Weights of a small GPT-style language model, trained from scratch on English Wikipedia: a smear gate.
Each number is 128 + 32 x the weight over its row's rms, rounded and kept within 0 to 255. Layers, rows and columns count from 0. Numbers have three digits each. The size before them is the row's rms in percent of the matrix's.

# layer 9 MLP down, 96x384, rms 0.0802, rows 0-95, columns 256-319
102:198153144131149133188135109110118091179160121209092132134111169093183136121146133152180161057131136093160168094082127102115093105078109107213173037162133112083133128082094115138075127188119108
100:109148141135111079115107133058127091129056103106140090098111146132088166148154131111110124123081188161089118133146111177135137118098100159094101144151153137132121143147116145140101175106130163
097:134166142078131110147116166119133152192159125168181111110077149127128055142174150124106133104123199066199103156160132168111160160111126137185114129142139147154075142139059098132136157176151118
102:129168155149197103122142075161162107143138137129076091124087086141116129083112131104161148148128064189149141149127148115143137128100114140093098134157101116137144135130183082145103137158130148
101:137095114113083138103082169106153113115151106104091157085146158103122069135103105141103100138139106113116116101085147089137114055136112112156107132123144130059110152163203066151134116152156179
094:141128174149118111135136075084114157172087202119166132185110127140139150138067154147167178117108159136149083106040114133071113127122106068123167121122033126200121182117173095133099158186158095
097:189133135144158129086182170152149115127110091091153117148155105063092086134093134090154140157104120126152169151142146120184153130069166153151127091143114178096170096157080099100153115093161093
105:202117135153144123042116109154126175133135133131131172148123145110144094114138134142145161138143104151100127163126109112090140117129110157146134140147092116141144102114133098143068163116112159
097:157126142121142129108089079155189128138141191160108186127141131119097093091082097063121091101074117089093084129091147093078112139128096084142062174151124067101121090092106109114136101150132065
101:141125148212156169133164107162101118155070143090136174169165193117137180149158157184124100169118155156102201177093129123093110106116136143104128173103091129131153117115146116085127071088119188
098:141087131151128133152124082194094127170179139146097156095151128126158114113181123148151130147156119132197159082143149062128133145102065170142139121095087132106164128126133143144116165106139087
089:134137139105140202151135116152116138106105135179101067144140129105114159108094122096155123127114135113155095190159108191097142139047164115093107105148132162131142096129099110065106139150098134
102:213126098131112078129161149121111063155120089084136113123157107154087090174134130121126129122120125158167158103099171117123148126111151122138094073136144120162165083100111139136172104166155117
101:150154189071104129146188145093091150109150172106159134185104122100091180122075121131149095121127081063124141105093117170059107108164154123155142113104112166123119131174161112127130162149140107
098:066146147123181073148079156162128081114079152181117104123163105127093096108056101175123155154089151171091107143154069128146161159174138108148153071121169126174098147087196126113139132147134123
104:143069115104143102114128165150153160081169154083116141116126126086162063179064111130096103101100127105082057149161123140170102072177087152136052198107210124182149082139147103139133076130136161
092:135108142139087124122121152198136119121092109130157105120152201121140149127143183158147145104159123168125135158084134093188134183109126126145122120143043147108187103103165118154159119165127160
092:095097114164101127113121143133183130082091220182129116152180095105118163141118100164158075163100072127103134149134106124097137164128122077050139160091104144087168108119163150160186131122127184
100:053115134128131146116077154130083126175049130096086118188127174132109123073165145150057157146149212150175088107135110123149174105115115114119139121145128175096082139147100119084150140118137105
097:064116110125111130100131089141103121147176090135121092126131155086151109125168150104138142101139091110127149052104129118129135116142117159123161081190151158060152080081144131128074157138109097
098:161152107107129108141150152130145136134153086145145123165102202132114158092105146090125091125092162088166138114088116118125149139113128172177132178129161115140180087151063161106129081094115132
100:192107117062134085123076183124063165130159093112094107123076160103136103116100107171155125166120107111109128124204135098063129088116097104124160111139101125089104041091133090167148095140084155
092:091106092093138100116132164105102149094145081139114167113138138098125135122112163142100149118135181108173081079104137063158131016223069112137097187111133088106144112174109168138151091169188138
106:135176147077122039060101084119149134100177124115129087069107135150121121174096096162127140170062052139101162153103152167218124107130092140134094138155131106125170069128138130255112129136094135
103:175162152118107111092115110188154071120169138172095105131156129126098124132138138121169138156153079151128174110129132096179108116142156159157145135140209181080171094158123069119168123053132205
102:122110133106083132090139137122090137088124112177107182140038165154179120116096162145116142097164104145120137102148157170125134122104123167138143092151119134160149111149146116094146175124096174
096:122132081105061113138125138117062169147168123071084152121128122145170107182075091173104099119114127165143130088111165088161157152080113146143141113170080156074122159119166104155168156158104163
106:117150103085118082104183137076128146142175120121153125121103167000080147139190144124103149174146089097122134164105120150126115106126140083145117112095184158168058168154115159115118121167113128
098:070109093162141151127133106134121116100136153073143160134090108058118167108129159138119188139120099151137144068092118079173092142136137130152115135066178138147078116191111126062132125164120113
099:113201193176137099152077206070110148153134114114131140088160090179116124167095114095126126095092108130134123063124212101116172159045116156149136144084172130168097138111146126087100099117160074
099:104085106133092129158127090096173105087138127160130118168145125129090136152119174132093140158115087149076162127131128129139093138154198126094136120076073177132118154161178067150147108093146148
100:110151146118197107137161205107104124091134112120129134150139149153164204088134133134108150102135152107139093116106173137090159115093110160149108144140144104091120158116157142138071101155127173
095:065128152054103129136166146077159147137117127147114135135158186121127047145139144112154122096060090176124137158056123121115143125092127112144172116082115191110096114143103073138076139151119098
112:149114132117115116102138098145097161121183095111070158172156103132127090157147146202126152099130117140143156130114160076151146078080148134183136088156107141154177127114153027141066103132099096
100:100178115124099113159137079064091091163094091114100122164144120138132127131152124085057079118156131168169137142137141120117129113151086104145166128145198104126085134178095152130128112082087163
100:176133076108113143126177163126211100166113117116165149081114099184200108099127123123189167090132144154125136115100153134136105091163142076072070160149113119131082141071088097111110111171108128
102:087150130167149175098105126100180217132115111120099109144061105152104189162184120108169104110130139069171118115161119159133090111079122104150138086154117153179130132116123087081132135162114131
093:162144189133136073092136140093072074068118114100110097122173169102139106094118099102185125150148112226078097107133044150100141068138105096099074082090086118100142127121129172128101117156115103
103:126137156093068167107066137117118088113088078125135168149132141130093135129147196084114149197181096160141115161146173118099187195086163139162073048099148058085141095181138136081075127131111090
109:130167131126190174142112139127086059083227131148141131119112132152099098149110130064101067155147148114132130149170126151118168121123144129123085144122164117181158123148127121123123133120161149
103:130111130089225147102080145142163174184171130136118129111116123186225144094097149071101095117166127119179154223121119103096124144083115186183183149105152134163227130137144167160096153122132125
100:152096143125113141103121143152100062123091141159110084102114127135162080144101152097147136141129105105100104157092071141049110112123122115097136116130096168147130148138091148096152121076061078
105:077086121109100156169099168073137081150103186133124157109126133147133140155130103135138147105127114166185162150112209135089131200106053115157114084126165179101124117113148101114088186057138118
097:121136145082095138107134106114108076118150112085117118110161097142113085138058110079115155150123167108139085113147131164103142218152173089164128133108098193122120134160162122083121141181172165
096:111191171151121160182117107159152133091184109145152198175138134105109124044089138149153086091151087125169136132162145166191222155130082122162174141161147123161154084104120139164167130121130035
094:112191098155149096172132130120108153128115218146107076091148141170123169098064101081171183136198091143118143098121123094114159119127077055127084097117122142063099072136176103114113154217177098
102:166151104106111104080104121096116045114128104104126152105145139154158176118158099155104108201094122071066157110106111137183155105091166139156125172129064140126145100168183122145145136123138132
102:132153158152121083151101106103093123114149190181136143122183195149144128123152068202120105129094126076161112117126133112124117105170092157142100116146190171099084102075136065085110109110150139
095:107167127136164143152096132095099119130118179097135109075133164167084187137138153134121101125045089106171169101073152151151147112147065154110129123151150170111144103134117136177137182202107109
095:126090177149153108156127121127163131102128102137122152135130105063113136223091168129143064148101094081140191117157124116194085102142136128116127110135168137114113112143147129114112140124095191
100:127064109112122090109143147152112096139189131087172070094097169183141114094104113169136153175162116109121168112105122073090177111178111137115146185141117102124148188149141160148140166114171166
094:069196097163151150104108146138211119134136132118139152162108084099150105112152115075173114158094128112154149104177113150103129184117105127143122153052153178200161144052126150185113186085155124
100:077133133104119175112159165180077072142111133115142138175084107108101091142104188197100162101087116194059169091080145114142177168109132164168173140113142161157138116141074121132138182118110099
108:132190099149133129122106095106190122139103160085122141131116166127126143112086168144107022114175139047157132121105150137152078109120157101097171134156095114153092087181150153140156087101121123
099:089091084089129102074102174124130168041129129098202098151127121126151132078123111147131157139102118177077111144140161107146133091136090120187162144077170093174097126172095125151155124162135078
098:142127177135180178113144159063127162158145108126127173147153124127137135175184135132146128106144146139151170141097118188103138096083158098134091132111114110128163100135018185188057188110079066
095:106138101159112147129099151109057169164091170132110140162190136093080079070176124135144087109104180084137150176124092110156095125112104125091134165111089184191132165164114118119169166130182160
101:133117059110145140162139136142179150097114129163148103072097140028139170151115142106131160102089048108164134167154188079115133115167069106134171185131149108153111088090139124164160115109154119
097:111086191114049065190146153139119128140126134152112157142122106093151103119101149133123162127159147051116149142128167135129124094123109145150100173125107087181115196136145131053141111090108131
098:155065126152111108161131077164121094099115116161154085119143110109096109151162144127109143078201173110172051121098080112099110101179141093136112095117077105148154177129118102066150134115103161
104:166112076135115182133138150167164154156136119091126162161112062127103232189147123144127167168114136127072172072078136137122147103095120187126154155136110083085124109125182056113138129081090097
102:145111181132145117133098097083133137184116095149075115129092138142137165193180143088116139137166105167147113158127138159050087130126158040124160139133120109134188134125154116129114117075117104
097:114131070042119190125152074109130142158156165119105037169152178120154080098182111141128131135128106118125068112108137110150103116141134163110135054096180135082142072091142096136116136057165125
106:152155146111184155035116127138083075168113121111164159163087103139132053088136095168098097147063113127106148131133123128103122083169145081144180125093062136093143116187124111154098132140088172
108:112122156136213178127109144126077115146096148129101106074167108139169164113147148142158148155135154140096132076128131088175112116128095066094141084109160162074131156119100105125129196104133133
099:140161137123136135126111140147112166134134165111120141129157122088111118122122125135195110094147180152146125145157163151185134114088099071154146114176182144138148101135114168097126189144162151
100:092082132179124134169110138110106084113170098188102115136146089133114078124126144127206097096089211098087086090102106084179148149107071180057133149145090162149119121153140077086177095054139164
108:123131167152101136146150181062097084125098112135146097104113132113144102083179135111080123104126099132116201156118102083068180112080036123105089130153163048109084073114169151143154121132143115
106:134094135149104105144124146110151134117107158174155172120137128175140164098149156134095141162176155125073087100182156182200162140070134117137067116090129170173136130098137079125063133169157105
102:131141153138073166092086120182150094106138151152137142122125094062079177071135163164134176128173135125111139163160127159166106124168159105139125142102080103118098128205133130130104143192197158
098:103140111157085133158120124122114132113124136125167097096130116143135184101116141115166108138122124089141110158088069131101094114134100095055134142075065137104124108117116185179110129103115135
094:101169149119057115138171151151114173105146080158081124095120153105084070097127099120144226087156098192134135143162157209136165120210073123100098119176086138127086179118135112109149154107156124
092:090126121167090169121098165151140188146125194088098149110051046174083104178074145160136085102100164121110136072119140120121096128096146140171109136159134137085124121109159043144127094137151126
100:154079165101151125152137097154110184188093126096157116180103202152111103166166114130111143091193101144092106156116093143105109176117123116067118185056144136156164144097137174138085167138154111
101:122144109135066150127124153151099122062068172174131074187136123116127157107126123107120152124124089085077123156145094127131133156177117118101131172168090166120092157165195142121147116119180136
104:079107050150164174153159138142159151158141128112158117107085136139172118093118131122156111150141119144112131029148134155173138127136154070145120162103167172114120161136109106139126099111147168
093:139172063105110127142104120146120153107127114157103094085145189189074109193135110100164123068116147132135112130148154146115128155120192099135147200146096150086120149089121078092173110165162125
096:095090090198107128097099155103147106067176181149165134152115161089154149105112066139146112118077127107083086102113104133150091171137126150178159130140176085125149092149151133200126137100110125
099:128129129127119094078137133128117108144124133129121188153156122117109176128175125117110214096095067083105116198176178194097130152124134149128081123119185148129140158129124109123152130121184192
100:106140136164126127081115127131163098127098174165127171122126098080134154136144167098115108153179155157095078161069059136187141130138111115121176167111078192111133142147132153068103154065058120
095:108171149076110137114131096125138119114201106128097078136173121093090146147118089173137092121157107101158104154129106096131120098162198098142132146080140130098160135122133102086110091109140103
101:170118120155086094161088103091130147130123105113152158110107116107127059120091080113075102070138156135123088132119182076108118107132092150171110153158139141130118115142149121129177145077108092
100:125090098146141111117100132097069152144120146087128059103151098134144141116034096164150120140058097112078086158156094119078120126057096075121131166139089172110129155131189142153141185061102171
118:112153139144088125070097153130165175133147179063219121119183084104219124074101097107096097123145114104162165135108128119149138137123170124165155032053105103120134087103167156095060194128157101
094:134131050176104168170112122170135132081096167112173114107135173120124145072138109136147182101159073122087180063087146073148122087135075177114140124156117147110154122185134139137198204075149148
099:171179144124117126130192145163207161112150116137112130124158084099121139182148163128135103127095139174152146128148153147198177170118160132116116122148089118134105161097127119120117085167159175
105:119156150131120133095155136065080160141133102041125194121160096136107052189166070096106166148123144173164127099126134177232130134115064132115085143136147121156116130115126124190126155123097133
102:091116097101123068150113043125128201183143113120120162148106117124166189107153101108173100091112074103114072159128138192107166158142112146117144120106062102139114126147184106108145142116110158
101:085128122153110163122146153108114147187058123127093090151130161121107129066108135159110111120058136107150146084118120123065147119116106136141178148124161143145191129174147126139149108154132176
090:079182134162161164110127143088143135074117157134111065103145156132126154112139152117133147063158143156110151103153146124129126127191179163127137155167139110079148132156076192125096065155121141
120:152097117134119192129118102112132133092110125113177119109113075167152127121141157132116111154070095123123164104145107098123139118159119107093091101183145138094058141140153137207102106108139088
095:124126166124098144113165197149153157114149117167121127155146211091106168103162097143104165129143106136201156127140153108092146079117156132114106146130156157072129117066163186102105126103080133
102:146217118107141078105094073106147151146156119126088141159134252129154106169124117148158165144098154160141205145116203124083120141075094088162094170139173157116092090101092093145107117152067095
101:177085087152169164053099084154115117156048081109131101120125086137194123124119138183173158163166152176129122172196151143131147159092162105156080187102098160117091137083090105137159107051123115
098:160169161146140170133116164113175111137087180135109124116101170106107121130083063097085082077126134098069086196169156170161140157118121140079104185153176111154145145147141084099159108109167158
100:141115133193114202114114123194141135135166108138179142102116186104136152142130177151188143173161099130137115190105139130079182119123136096140131171128093145123184072208206071136144153092113074